Part of a small language model's weights: MLP 768 GELU, 157M tokens.
Each number is 500 + 25 x the weight over its row's rms, rounded and kept within 0 to 999. Layers, rows and columns count from 0. Numbers have three digits each. The size before them is the row's rms in percent of the matrix's.

# layer 2 MLP up, 768x192, rms 0.161, rows 613-685, columns 96-191
099:517548493528505490489498480494518527526514473521535477491507511484492515488520506526492487513504531478481531513503454503510510492506477533568500491510477512489501506473486481505513477454518491518504512514521535563515537493492529447564505538469533468505532485490518528520522447507501526524
105:495504491521526509498522500493495482506473537508485459519482501477465545456498548519504490540510503534524536535480534503497503478544503524463441495530455508488497482477506470487468486486512471501504542491512493497499495486500505458490493456529488484460514531490523504464488465467503515478
099:449464456518476483488494473557537513516477503511535434538472541486511498502489491510511502502501508513471482504550471514472542509470485489558470504561509488485465518510540488439481561469529508519470511512514517495486489473471481495518542536498518453488478476481466538526505527496531497509
102:482482466498514502490558490490483464503486522459512528544535488470480502512491485478458500501517482538494434486506536476468503493505500521485495503535520512502460476490501519492498506529472506528476480513506489481511499530496463558518501506513497463488460471500509533486521508513498491502
092:485528535504461530499486486521505488498501458463516488528553507508545503480515484484436435467548485477493501492508479506465537534507514506543509508516487529530498518482502497469494483465453500539478521508491525467484478527501499507471561546524502508494493506518513501477464498505491488511
090:514518492528540510457502510526477490531494513505516503474505503469520462519479447481529460489508543506504502496495501506507505531486451458509532517499513516475496494502498489455571467501506493506534523544471520470497451523505530514540538486506524510529491538520517461440539500517525544501
101:463518539527452512478488469508504523491482516512489520486494530503521500504502512486507499485501532518511521525516483535479479482515485511504498503490474511493479530518535474488493508501463477551493519481491525568494507443451557500513513488529514497463519501491505520502489521526497468536
095:471501491512543520500493528524510524504556483504525494508522527527535519526512540502510529469516525546481495436534475544491489466498517487532491531500494504517483519462546531470496484473497499459503500519483508500569486529538527539500494525532511490517514519466519527502523521479495454509
090:517540529539433454474457509504502483478491468489509531498516480487488483522497432509448500499524524503504531518544537462489580525510469532447494483515508494510482525467488514495494491487525470487482481478499521503524482463476499524496490487519488499499530521519495512508542527485503523474
106:484459492508520507498476547469501493507516506453487499520487500467503526495498555490545501475466491539459516517497499493535485531523466513544518525483542462522507465481544481472503513490526530522524460468520435525463496502504447529463506516446492519513497480480512484526516529476503536511
090:521588507459444513498445496508516486474477461474572487499496440499515507495448488484524509514489500497481495510448487516510450487511510514510528501511509483498502501487483471483494501467510496503505516501507505497504531479478436479543489526515503519491510457511493501504532540509516493495
109:486489523494510469571493498522532469527476518512523511461515542524538456474456480487484480520491494533501508522540507515473529541546492472507507502507520526488512490517474521470508522487500519488496533504540499518492475481465527491465474514532503544516488488527486544504515476491436497528
089:424505494501538497533455537496544460499494497466486490527496530477488492526501515471458443470515487498508495492494495512455474495479504513492481516535483504465506509552514495476438500480497510444476463517493523484491485489505494530512493456529510496537495521479490493565533468491474501527
092:466505530496460520469490499531535475518444514483539491492485493477491508479468492495503491478507494538468445517465507528530503504504514529480525496528523522463494520506496488521490490482500500494466527524490522482469525499497501514554514548470529516460495540541528468476501521489508513466
096:533534460522460503444500506533517507515514482471530491510470526487514494497484530546521521479530495561531470510497498506472456546518483497493483487480464528491477524470517494520541495479505512489514479470515521512502530526491497507483506502506537497508525521496516507474505534514497476521
095:513519531495481513480538525490491514519518475464519498490504501521525477532483501497445485495506494496499500495516461512491505519504510518514523499527515528488475564455486530474489485511453492503482487519477492479466470491572547489528494470489507491482469525474574495490510500523528510542
094:494513484519515480509473504493524511519484515480503477498516533512504482437508524466524510509503504524510534479477476505468477521485486479466492522561471469489473528485495495511507457474512501499497493543455482508485465495498549479526489516502501479474506504457534459540517496505500464486
103:465482476525493488481511505526532468463506535470517447476498490508490509467468479475526505541454478484452510487486504501483492499482517501504501459486499538519521495470489470492479549529477520494460524521502505480489477501497492503488488506490503465534517496502493472516492543489482504516
108:531486465489484491501476474468530490429526482496497473442541535506498492515523535490504463498522490544495504469534500473488493487555517498486477477512487530502527495498475527542466482485448504489485492524506505502498448495527506468477525515523483532418531505514536493493483498528474478510
100:486485501445523517498520491533483488489520531481520458472454474502544511472468517491505499524487479468467514496501480475458459524484505482501461477461489503490496490541471545481485461518505508498484478509489470494455503462412509470498526500500494531496540486484455498509480557488463497528
097:492483458497499485528533536478499518538517503514499497524510526516457496517451412509479487521511482495471460524534464498491521479500508496490510490491518479490481483488524548509489534459515540510516496519502493519535502520510490482481472480572469499524492493479493490459529510473494576499
111:473503487514487454496452514508473532488510494489492463426476504485429508485511506504510509488495496508491466485532475478496512487498499505509534470479528562511501519519463450512518485515512514482496496525512529522477522467559501544527466506471497528555499511461495493487506480541517474523
096:482530520483501488543520534449513493522443489533534550502556506495480490515497530488535525517505454482469525469552534512515483530523546502485495525526519502478489509539498504512499492488503499473497485499509540481512465490464515533503542503485453461533487501497541485486487488502508520506
091:534489508449465505487510488504488494531506515522485511496496484527488514485522539514500516517524491528493493505517505533497503484495511456513499464522557522516511519526494495501472492507469518508494524517543485511499495533482509495472497550455518514498494490555552489519498518485491557458
092:540513481492509464524500536509503564497517496465499489462552518483519499487532461512530531529502507447516575522529518473476505539524536483488454504508506538501499498516504540514515471471486492488514551494469457532458536511544516532478479504491496517498531462511490486525536514492515459494
090:499485507532461472512493534489517535504540477498493490479511477491449503471536492437533505513458516529515500511460558480445463523499482538524502493497498523465499504491494428535508461546508477525476503466503486516482477492552503505458549480505529529502463499466494467513483447481518524498
103:474504463461516516499485508480494480518504487452491561479511478519507532494484486487509487493537516499520510463533483501517473512498515486547499482535491491532496500515477488492479519542494473464543493491521530520544472502526496474505527487509546506458467504549498493508520476508511471476
091:550537481504525526504539525513509449511517498543472512491486462531471474476485535499476513484511544505500532469511473490544484503502530506494501549455519488502477493474548459466504522486484517506465514476484461509472494493533482475526524469501464474496489483505509510538482499499559466490
099:503494537486432494464475515491518484480497453480492500509507504496530537505490482442479490496464496506519512524511550498542558488495504492525479494499482520484487526500499515479458558517536516493485512495531468529461531528459495522519494487502550508495522523514535472514496498497507522515
112:465502535522490467498518488507494491494524510510477486466475539510473471495507520510490517548520509475492467489503499475478458458498499501558532472478519523504502487510505493484452484542461529522509525489496503509509463513516482517460483480572496541487494504527450511506474493512466520479
102:538529457440508489499463469489486525483502490474454456501517508468495495485526517473510522501494510513539506476484502473493512513509513537516478469491535484562519484505443509514575474538521524475498454510547488517496543470498517503510475497443452534507494516482531515515493480474532477450
096:504489515529520468481502522515517500439522449476476487503469509506558463506525437524459464506546567504494464511529546480469460505480498464468537534465514513516512474489453530517524499474510500505520511485523478499508503548516496477520503471488468531524528529464504480515522483493520502503
090:521508492533506498522490568498509536520518516519477516527482479507453527485503552470494488472508474514465529509518455524489484455483514511497537517544552504501443516522551501511485492476521461551481472514514542504471503484552499493517468483551509480522491483457455477509504509562479486459
109:504482505533473508504527475528488531489493509422480498454460492483480526496494490496488505456513478515528506523523526532500492512525491495551491513513544486498524497479485489512463476483469486481447516467470487518502501516523515473529465460498499543502520505490483495485508545505487503479
087:474500534496529470520503529508505501521517478526504483494483538518456480512532494493531525551527506504482507471501529474499503517459472516543458508487485528538483532522505486442513486477515453502542516502523504513496502491505501462549511491483472480523462511508500498528523539487524458505
096:462561507522492521510466487497433503484516526498498474581526532520508509520490490522523482511498515489516510553463494492504505479491504499504525494522467494514492473538576532481484481513516461527485518522516465500468490493463525468517519488523508499500486514468530512520487529479470486495
098:472541468550506514503503525536530516482484468508514482502462499503518489522497511473499522505459510533510535529488569529472530484535517515510499510476537518510486530495479535482546481506493470466511509514538514543502528512510525517497502495473505534475497469504522461486509537467474530484
110:490517539502443519534517482513509471510492515505538540529504501495475480497529481492511480499488505492518511552511553481472500545545546532472482513497508489497491518521464501530559514508471517451469512481509525517492521536483511485518487511483492448512497555492499530469503481462482530543
093:490506468494523475512496527470468506491530420495530491538520553509498501518489503511486523517462522538524509479505520506487447509494491506505500481528482489489486468515487524475552525508475514518499468499550473490516531529502542555454490496510467454538492459495479536479492534512555507492
107:412503507531442492513509506490491522489476509468474471502478517517518478500470520457525462465457491496520526504497540505506515497494521501489440462472482492493505497456543494473462536495487454543464487485521481503491448516485498488458517507528482545491509444500523480494506510474480536497
094:474503488506468522486531537483462520503493513450486509522490476478522456473480505472514484523486536496495522545496515475492515554544477473482535513537487521505494506466539473486508502507494490505508495454496488512495486477490487518493523518517467482482490447505501533520501471495466466487
104:485468545541500477507472489543490479479473522518491512467504482530465521472494521533512522522489487454514452477464504481547534496496502545513520465500555454461501459478534503516483505472523441519526539498496487507460555483522541495479499534531490491517474482494485533468512467460507515517
094:526517534436528544544489484533499496494483467506500457537493505512494466498470522454519475469478522515485485513477502459502475485518543482496532484483547470491460507488524507525455488498500484519473501506545482549489514505465505466526534492539515482499519524488520511467476513456498452505
096:509487486534527498485454502469491495503491494497527490552491493468497468473437451488477485516489509501504503515478506481499478485521513553512538483557477476508473494505549508530528525531472517480485495478469503517571528527495486547506531510477509469502494457540508536514515488538516541516
097:475503489460532507501439490472497500506518484510483507501534482493503488507519492479508516527541524482479503459521502492490475447476487473512522521503502494519507506451453576496478529480468509501519477492431534493483507546485524433489484515500458475537482568490501508501432490504470511494
111:537470476498504497477493485538488509486479517527541424511464501486459492483504487508471511518509488538488470475490472496489453527474452537524487489434486484504493539477509473474473488471494481477493544496492507507454509601549520500493501501511493501489464506443488506461455486484481535522
096:461539535517468499519461508513524505522465523509474492489483489504532491501482541475469468496537498487463479521493496494480504476482479469512515486493507498532532520462473498514428521508512499471471517563482492548446513472493488499477514518516542500480511448448516493520536512512489525535
101:493534564471481481498549507490483493488503549524486510463534493536491527497502508472523482548519484532487494529513515540538477500481463503519491481483472544509518509478494449470516497473499478493521561533486501508540497496511502468542530507479475553522511457509443534540494508505474493524
099:526490495495517509516485490502515500503504500504517496480496523470495471498500507451497523510536505509496502506478515531510523532530505549517509500490479547494468494489499491472482483498485546487501526502512540512462517486537454514454564517523533489495538474488492533541499521509488493547
100:478458499530529479507484479506485496466521479503488510513482514469485508504510453493469493506451482488512517487500552513547474472511542488498484514498491475491486513514498541499484530471504492511468524506468532498508478529477502548484501473495521465560500463460497492549504521514527550455
104:490514506478557479525520459489472480509498502509511490533491483518509445505501483480473468561473485503461533477522457519518515483486507506461486453494486494532478507499495539472487516507525469510491455539482535512523510483483512460477473505545475524505522513467482517505500493458516519500
097:514562487452496499521465493502518449465501503512513464509499520550522491483449487476508512568451510467471477513535499485465519512511478479525481512503484460474468526538542515506462463509496532465479483432543538549496454504515489506481505496475506488508490527482496483484445507533465491477
106:540496533477463498481510451507492456515526534459499525478520488443446477461511509509467516502540486489470470511479491524542513511459505501526496491480501485526505509458492489514493557526496523449506543491466502524494502515522478458491472492481431497500515476484448474530465495514503507521
092:477502525477512494475471490488446524499488480522515498484521484502489490545501491483459472478498470473506518502516531467476464489493498500520466500509521508467506549549470471508496498490481542502505477515476475504452500501497478539518463467511478477535536528501512534483542498528527497508
101:447492471487523491525495500464488489512534539499481504524510493496483520498502417505484515503470521519553483480488534490487505507508501540520464475477507505508455469504470490511487480513503517480562488544482489515513508486463497492485492477498462500506471477505487482506472443481499527471
091:509521501501532506474518542476470503508540470507535503515498514477479468483507517511498522499518477521497502490537518484507501471538474542501507480475496527513509516526504503512498522538468475528497520468480482555512487506505557468470475502512533523516526468501472493514504496528534559517
099:521500500447511473474484514466461530503519495475532548532540514527516537546505508463558501539484504488489505516535489461479506488480487514480470507468515526476466490518510513477526501540485517476536501500485522499505514536498531500452506493501460476486495551481503539548509477492486498558
095:531499452477473514561504510535502510529466470527508496514472492493535510455476534511494445512527458479492536484514469471481482464476482485466510455551513513470468513478487511485473510505478492467487516528518509488510463509486482490480464535498533500495474504462514534491511453490464518503
102:464486451515483533514551514472504498542538505511524493520509523522526507478496488512463523490502463527524478507532517526448499538469471487517531512511469520498506490484506492492506509475497531510469499465490500506499484508528486478477509524480495525491508501523559500531511458535508501508
093:449496522509480486527522523459543517490511483438487492524503484516537514450497530499509480495503547491522503457484500547485485480542510541514488512505490539489487501511477504519453493503518491514486525488538576541459524491478466440494483496507463484499512506529505556511548541524523521480
098:454481545471528521522524492544489484496495496486453494517504523488503500488503474492501443542496483491474517458531481527497482512463467512556488496529502483427531450496520474559494527485519488492534498483514449496514531512500484526511468512484487493474498510485505509517485525500533491480
094:512523505536501494491502536475511515532502529476462484511499457497509515569468520478507520510494514525514498473476512509476456496556491499479496477481508547488436511453490465508532543512573521460491507490516470533499539498499501492524499525482524516481469519513522482459469473492496457512
101:511504526502522450502483538460470524526492448455477493542532515494514452489530502459482429494548492515523459531473516516517523488508536520514496490504495519505486512492544514494499526492507564553502535514492487487517503515501503501483515558480522473529540483511494488521488497481493517533
100:471485490526528481555515498502535481515533509520511475546481479472496522539454505502531469467453452471503548508515501497485485476493481514502519506497504525505490515508489520479457495497490461552492512501481482494504492529485519491516497477455502495520475486495460479501502476443487545498
110:481530464482483441432517516501500477531478480498498493493480512530474476503535459481523514560475453487536494519512491433523457502517452491524486506490496476452479516511491524479521539504477523484530453498500498505481451493523502513475457452500484482528499533481522488553505470489522505518
092:459473453493495527476518497474489475510528489488531508512511508508552478489492499500497464496483471473503478518429490517480499454473510529479478472466528521520466518512499541504483528535498539512499522516503499525481468547462454519505523490487485486548477495493473502522557549517487520494
098:505464492532489510464506476524479530496503499509495461530547499473490501523498492448467523457469497505492511498511541507496511519508473521483452493475469520488491546483511535487465484502509452482508438463512496489500464529492487474513521530471436468551469486531513497483514552486496470514
102:474482520488482531499483520519499488524529474530472517527522493523517486476522493456491489513533473502528500517499516527516534488487440490483465525540518470512486496491503462527482529488466497506490559490505501520473484499521495498491482520451480514522501481513504452528469448454505508520
088:489505476523500499494477503506499498537482482520510495478495462519504531479491473546481524522497483472510519523418471528468469499449493484545466503519549482484474530505544515519518530487515549509522500490498474491495481508508471465534510491446453455511484481489493498525505507564487504496
096:516501513481531487485484512472523456515529450494539456515473483468474445492493490486527485522492508529515479467514510517526506510530497547467504539479485503530519535447540504482515482484441536506553520528510478495537523492490468454507520505501489529506480500512509500517524471479504459521
093:465498510474487457523496530547466492488528474506474495509516478460510465511498479477533531487531508496491541470471505519516452476500526496495522508465485510515485482504497565520481470476535475536459500497540539518538517480494452486498490480458541458478479544488525518477506483523471490504
102:529534499451496508513488491482479508524516489528485555497489498551464486481507532549523508517497511501524559482494504549469446465498477470505485472526524512526453488517484547511472532488503443483525519517486504493537496455478469526450467526546460471504517478461484529524492521526523525494
104:507500499475483455509501464482509438497430507522513467519492471533490449428504472460499523527515489546503533470530498502481469505484510522493466518484491498500489505521507460552481465502516522482493523492499525457531499507489493535508492514514487498469485474507467533490511489505486521502
# layer 2 MLP down (transposed), 768x192, rms 0.149, rows 613-684, columns 96-191
107:448516515506519479511466520538481479499445460477480529497489503514525451492473505505511526474523515502526497544520459543511542544498476478523451543474488526497510500485481506533509497497509490462454510451477514511472517444490489465498486470481505527492492493502480481488525495499480479485
099:477508509485487498484467514496505474497501507528494503509524487482516509469487505520506511516482489479471505485511513541532520476485492498438530494463519519484508471469486511480493549470502535512486534494482534507528481494533526525495445499504503479469490500513490544515560475517559457505
107:524500505512542473472476521518496517526496500544525502504494544503493458511480471488573467503533499471506537475557518458518483496509558545533514523540510525463527549475446486494523453519502443499513491525484533546509487522477459528536526513486505474505503495518497509499519468508490474488
099:527537524494517511497519465496461486540500489517493557456495471520515486557502528504528466465494469463535551535494485508525526487453450459465538476498459465506491477488484534488478493465506474509473519437481497464483497485473527481464493508518506472457524488524543474500505507498507515511
098:503449515505515510472478449510484506478486473456510474505492502500498495496492497480520465523484512513523536482532448476506470483469505479529445452503509485516515511496501471489509497508518510470461484514492467484503514471445495500487516525520523494523541534465487516490496442468501481526
095:481486505523503472497498505510473471468484509487499524487534471496529497484505469529483498506511517503530518517452526536550452543495473505517536532521460497503494501553508529458528496469523545476486495481490488463474537545563486511471495487538557504524479524458486486475478539532502472486
101:497502505512471499481533531528489522524501545464492467474481489489562460486517497457539522507498492546514470495510507471542468522482521492478509513468478511463450511485475507485502521477516490471539481491470486521480510518476493508525498563490525451468516524498481514504550550481472498461
095:504485493499515514509494478501495500468483487566487506514513525528506501516490474479496500547534526480532491533472497469493483530484511499522498460475455512512474479483509466490489477507532484524538466530489495470476519502489477461494448482483488543470491470535488461459478525548469466478
092:505502487550517463509453470477465485490517493517464536468500468470476472564455556476497505499487491488494464472490527509546470481515455451468496524517505504490488444438437531497528496520494486529497509494530517528490495497541506516535512487531484478525465479522547490467487473522480502535
104:500543485537537499512501516527522547480548511472504496526487495518521501533512506507463516491528467527479490540485501486483420490546498510464487523477512482480489545493520483475506477544487466500456517500493524470506496470467482502463524512541465470526497462502496500510514469522485483471
096:514520484510505530496524463493544481467514497483494510519489511532516493505514524471467521505484464475514526480512489467485495425529499498514472515530478491515509545524491521519502490518519419490476510481518488484514529457528541526458492494470504469469499492491486489492500504467470496547
101:528501512557491506472500526465476519494514540473482492483501516517475509528519505516528528507460500491476487505491497479536552457482515526495471493521526527489498524500520509520524471524520479483514523494497517472543473464506476509466490474533468437491504523528503459504472550526526497494
085:507543527481484540493475472518472537467464490522497489489507504460477528525496508497487493494466486451520534468531494502514539490474511499488476525524463460460520516511504518481461478495528462462507514482493548518494495523513488523522467443476501483503512474485458563492456484493528518525
092:487514485480485507469496471527487495497509504510518517507521497520514485571506514469520501494555490495505482548491498481517518468520502497502483485482512501510454467490477482515520476525510536493476484529490498471489556523480490503458517519507518490539502494476520459554466510549504543496
097:518508550492476526527473505482515513474487506504466485496506489524468506559538546486501534458460515499499516478499506462499501474458496481512511506532541474532489500528487479522476528551480497479475520471521489553503473494490522510498447489523509475509483419529464465510493470533518525488
098:506495522475520524516443495504552506496504473449464541500472484490476505529509501504487508506472496514505485500512534521498452544491522544439465493450542501485544477514514526515479503509524513505510428508511478476513549506472485503502499510536500496497527491501479463475485526478500501541
101:507459495501524491508521512511500507489508519549524487548490515477503517493517528510496494540470493530447517504518547488458479468452520521556538468514447473469530511516496495493468481487495458514528446540525473494502538538508503557551497480503502516507523498487477527516544525477536511493
110:486526523499470514494495488482534499501538510496479512492512482497499473527491527494496547528537526488484488459492515489515499512475537452502458486469470485528524507502492486537474473477525502514488509531476497475485493473542499495468564527502455464488481483471495493468540491524449522511
103:504492508529511532507517484499519530506528464455505494529467525459473551496508513521535548539498485513498449487512513518486485496512517500539453510497524480482479494527526471494502518498467487503492520496483483506509502496505517494507525493492484513502484522477546544492480485555534513535
093:531528486509535496504455481476516513493450469446485510482515514519506508525512508536503514505518510520504488465495496508548528510539546515513512506518505488516493462517482509483506485467485480448496471517538471493512497511487479498495481424508486457493473484458501490468481487483466507480
103:526493519504495500454518500526477517496505527453482478447496484478495453500491494502538513550508502509525496499529457490491500492491493524495473529509499521467509514482494535484484479485515519552515514484514485515545504554502530496454488473485487493482458465468479541489529531485531463485
117:522520504495497486518528510443518503476508499462521517530497512488460515413476478504487474518504487520450475425546494448459424470485505550463522474545480501495468493488503495517497482464506477523531499511479493504496457472466495506523495502498480508528497523468515493488529491517521492504
091:490517530481470534511478501542524517426519507510499524519494481485467476501453476509505495481513486477491442503481473508531497507505483483527486476485493474505509499467564491510516492508519535511471496468470463516512475540547514447478494489540504520478509495521478492479519512469576453481
111:491517487523549469502518471516488563512530532515501502464488505518461513504544505480495529474490519468529550463524534510451510515478538456477498500470479510514534495514521491476472508538547464457511480498451516487484526507468521500493532486531475511487502507474508500506505456500524462528
087:503473487484507557511500507467510498525500525487488515524509542480475506526481547481506489451511505480532456481459513505504504486506456518487530495489495492509507503515463500477506513516532506537474520509503566495486522510453489486500471530507465472491527502532478542498505536502514460478
100:493551522491540518472512485509480575463429499495508479484455492528517544487482509476488489466562503520516536528506537521510513460501496544503508484469511504538528477538545494488491518519485534546483515492515548518526533468512463534453488523511463495485489508490483505480512486481518484538
099:504529496503494468550502475493474492465501515500585507502502459536546486494517547528495489548511509557496488508519488494461470471526518509461522497540526499491520491478514497476483521543500556479470472497500492500488497496534501459472531504530503486456502474479509479512497460543467482449
103:516497516533523508514544546551477502530461518477512496488507498519493510475511498496532508488507483478508503476483511475494496464476504518508520550518483501465512478477533526466489574526527495484464510493510491548514506507479501497486542513543539479525582498486520480477478505511487502505
106:479519508472489507477494460513457501511485491532548453485488495519496546546503522473480544518507493476565512580504465468545513479489447484523510520489525484541514470490489490522487489510484511538539473502499497524445513480508504480504522459523475516483502496514515490485447500479471517455
100:517501473446500491534519476474487522539486480503507527506546498458466519472461490479541454475470551508499537510522539552469529549493499471474483498487490514479529487490481486491461567497511464473492482512527490512475505489524524521553494509515522510524530491481528500528531500474531526526
096:535486474525472520475498522551503539555489544521502530512532525472476470451533469520508496484500540499459468496503526498492475519495502502492478502499493496471474498511513493472459508449467507514495501503507485491510468519485504479490454509534517500552526498483496505505505509470544470551
111:490544517478492489476466524486522490508498515504450494487511525517486453489516503452515440440524511489535489492531494505478491496488503473529515508487510497521473527517467500493519478517524498512477555476489482523534476508453526540475481503502503458476549497501517458526532534498454535495
097:541502538478514503528501495512483476514518532502539505508495491538477483443494476498527499487477478513498509515532480484480454512502481506507475561507506513501516517528490511464510490456536480494528536476513498533524532529512520475545515482505512530501442490506513483512525451451482482494
092:477501483491529444533448479519488480516520470531578483484518520506485480535524542512518462547482486454453481490528468512492479489463495469496499531515521490479461490498478476502507527483497513534516462498536513499461521519522480486464543496495444485523510472523478514496441443509515496489
092:501517477474472471504486422481509488495511513482455515537527472500525503518477519543477475500464510483477459498506477472495509527495495460487517478498469540470542473481490458506504536524462539528487513501479489492470485526481484474436473490522500531517500498507519489474487511546463505483
098:503541479475482512497498513516491511501521492514537497508508502462486499568539529495506482518476463483465515478507525450500490499459513535437510504459483482465494531493544506528517528490522490495542506487461482523480523509523536449463491522497454477492510528475483483492512468546503414519
094:527495505507487483514502481464461491499490540482474494516488504445448495499500528512483488507537502513492492499532509474520489510509512467522484481521485506526488468473506527495435487498499526465501500535488483473511466501511502451465480496536440518492548492507497469503459464560511497529
100:473501510569511501526515475502497452507469479512491482516502492512443493481534527515506548491514520464518539489515492531517486508512469521490481532542506474495501481483499502499502507570499497490521496510511512440530480492520453479524519540488511541504489485491486426466520534464441479527
092:493522535475493482501549492550530494512450549463486506492488484532530468519523462486504476478553540459518466514482488515486514490469528489511484510475483448519491520503491461503458494512518568472459494513461523477473488515522488449527515467469530525493502491496498493514485462491474556505
100:512492463499592542484489515467538504536472480519499493540468487462507518540513507457518505513506523531509504506512501530483468448487488527531506474548497501479505499543531509515472491480520475492523533515530488447508524500473483526485517500521488452471524518484506513490534485509505541486
109:531495473540491502492523507472510490525491502532476509512479498485480478453507509485493523501519558500479504483482537496510493491489513519583483500483515513482504571472530483509446527525437495536521487521482533520502478505517482494508491475520512519478506534519484528484527475515521461525
087:522523502521511529538524473457538499488546506478556474542514528481509480524504476508517471460512506473515505547510536508469476506523514513468446522519486556506490538493479486541477536538496509526494518509517543478491465508502532508503490470519497499486513546483513450471487551499518485501
088:489497494461516469497498467489527505469499481523494546497455502498476503460504496456492531492495495523510488462554531515501483479534487469491511487461468517524541512475501505434509512515541500497493518500462506465504491494465482497500474507474466497513489536484495507505509497500459484503
120:483504466517500493504491517512543495488457446529518485532557545490523527473454489503492459493460509484493558481520487492487497534476518524554505524454492517521492533516480493476498547503485510486527530466515509471495499510519553511498486515517514500511510509457462480523486481559501497447
094:534533495491539528480491526490504502480459488483527479509491511508489461529493489529427460498461479523512457483509467513503470536484504513507477525491518490475493476484498513473492491473513499530471468492513494493496492520516533495514516477497468553524535498531500475516465509516532518475
110:500539488524451482494474557506473505542497553473530476553542466505492503454493486452523546528503518510502471457474511432489521490513483501483507521522489524509492505489466499545497492492518484477498487470483506536531466493495495486476490501478501532558483508507496509455480475511513500511
104:530520475501522491453530507564526446545491489481476489468483495507480519524525512490477462469497478525496531498485511501486450524512525484456516495509490480496472521509506497477519491518499518491487503503521481485491446483505465510544537488525522467493543463527492508473487502477534533487
118:498472533503493482525503540515527515454472513512503497497478519457534549524548487524521570511482531492498491464549493463524497497495532524518453493515478480478467493451488512524486535487529489513457478495495503506530437522480504492526509491511483544509528533535497503485553486482478508504
116:526481452504506530532487480552511524532508497482470501528517517511498502506534485448504492487502513537511538472490517488495460508501503531504526533474512533479502539473514519524501494489509437526511519459488529518503479473486545530491491493493514455480519521490532523532495495535520520530
096:478562487519496513553506494484464513460536500485498502472514475491454515521478531472522525514457518528491502467484483474557497540516504489463462530523515498515498529496481493499500464521528539505520513516521550509510478517481497510529478506492499533521524482498505487507492429465458490510
099:482535511529486505461495521517519530454496500543481512483449520489471525503540475506535483455511483450539490514509510466510486513491524470501526477482489480464481478493464491480495508474465532544541469488517542493468502476449508492484470521470488460478489504499505493492480489479518473495
086:489490497491528499495518476487472513535494537491509514504484478467466526501516511496510513454506503549509508484502514537476491507513477498499502500527564473508504555461467511503516475455527488512477504543506499485486513449501508501498479531472466515500537488484503524521559497474540480527
107:504476532514488483515546521476481478522508497487528466459454504478499521493492472481514505500497509545516471535512471502461498510532476502508472460528510553525511516531511516506543468500480493529568467514525513554526525464501482528468504548467505475512527543484511470542494485493471485496
089:543512498528530494517518478510456499483533513471541470508525514531527493498473458514529460517513500488482449497512491533519542544502526524511496482529457479473522478502519525480513486505513501518518527502518520498501500505484505510470516522472524529505500499529490535478500497453504472527
093:491476476471447529488497510473515492500492483503510496498506556493470476500499565466518458450468470550497492506491477520517498509498459479457473505534470493459486562515487466480533526500537491501419496463510474510521482525525492462502542485503522492482521558500523512460496518505508511537
112:504543499507501495528416524536471487506475464478513431494511508529528462517525501504496510521505512513501502544476489500513525493447513476495491490485506493511492490506552452474495487490485508505507523487515463470484495525545487486474471462521504495526483521462516482467454462493502520507
096:486477527485496461510497530515513526479474519495469501503510521513490497448484495504496491538532515503495491508496489512537542490496510466499494524545459520462478506487505484536469468514521542522520547543525505477518492543512470493502532493534486493520434494525525458489476510493474488485
096:522483470471521526543485506535506480463493518495489514482485462492469508513456527451541545508511499467527486489534482537523529519506486499506520466478511531455516496512527524506519501499514517470484498487528450498512475490471505494522475521502516494478506482495475474509508495500492462468
103:516518520534504497513494525491503507482477471505499513487525483532496508509503550506512509522510508467437515537547455501558497512488523462527499513486537539505504474475563549513500516533508486462462530506538495523475467496524491464471520510524556531511516542511501508496459487504511518491
099:496526506498483481464493517498529518521517465521503522497475507481458477509516520509501499516478516460488489528565525548450487529444496498476506480537538526477466504545529510515501478503470506486517522482468505489479495464489468512527489497444554514457484466490535490511516541559500464501
100:466479511516521479473502544502534532490481504491490538531512546507533511521474524504481541537501482510475501508450496470498497515542465521520537491536479497485514485484508485526518527546466504501518494485471511486475525543526485484490529486468526499538476534455530481494496524533495475535
095:494502488459487506515488477540497500498555527506488566520513512509502552497458472481473542491510542468544508498512484502541545482505468508527503504518517508497482490483471521555506512531464476476516545508487478498535425485507487485552505504524534495482489481534460461513473514502544486495
101:518531485534500488512488504495542520526520541497525508444522526531450516481498498500556524508493543511535448481492496513524564495491540508460501505501475511452498511512474505523473469496537465481504519543515572521518503485503481477486490466478457468475505497504528500480495513522546519527
095:492506481511514457483492479511492534513491517466506490463536526511512506538541522466480546479492486440479466546537540535484512487501528522477496536517490442510466468537476465489507506527505475492494475526519533492500478496561483478505515516505470512517499533464552531482515484496519532517
099:547524504521472519532499508541506488462449476509511541522476508493550530469498488480527497469554555526473491485530518501476468499466502478457508505509521490483544503472526505504506521487489475519490513541483518517484506520487486492561497501498494481479479512451514508501489527484477488472
114:525456467494494492460522480458481547490484507468498512514508462505516533452466490487478494543478487543481488485474479499445513504474522478505504499502534479533496504506477498490521530458488511521488471491513514534482546554522512491470515497509520474493488486501519512494520488509480472477
096:544506529529514512506494506502489474519515492505525490498496542523522486514535506505502470494548502485512500502499490453513481467488511530484474519467533509507488514494442501499496472470472403505493544486486507528509534441527479497494525491517501539497512489488468499493482464533533521468
101:530453545534504470519517487487508520509462500517492479483481483520505474467504505450526535535479498529483500427506478496505486519505495530496521519493495490500517482542532463509511539508496489533517521547471475548501511528510517540509487508482476451490484505529502539503497492488452547484
090:476517514444517483531516486490549491517519489513463533488509517492471484507513507480501454523497525504528522527546522475461503468519500501456514513467462503546475498503478525498457506513483477456505492594498513477499506458545497502475493549531471490507544483505516509440503555467497490505
109:506504486497527485503503488478502487482527494472451487490481476529491477474536485507522547504479473454500514541491494483476544521521516503515524503497463532531503513455515503465524478492533493498474511491516488534481520517545487496520511522469488533498501543492467482492452482439486500509
102:491458527453453526506503484534489481497497512486506496480506537472494508496506439503463513523492493452495527547444502490504475495538519486504544510453470506511478486487516521479517482559482511482460518510508472462438492472499541483469497476546513509455512491510495480519492491522531508498
100:494538469517508447461499498463564535486470485478562491494479483507500488535514479468465508487532494510470489546501493481480467498516528540500509504468483534494534475480502481465547464494483526510477505485525469513459544519519478516518499489460501531500470508519490509469475478533504475544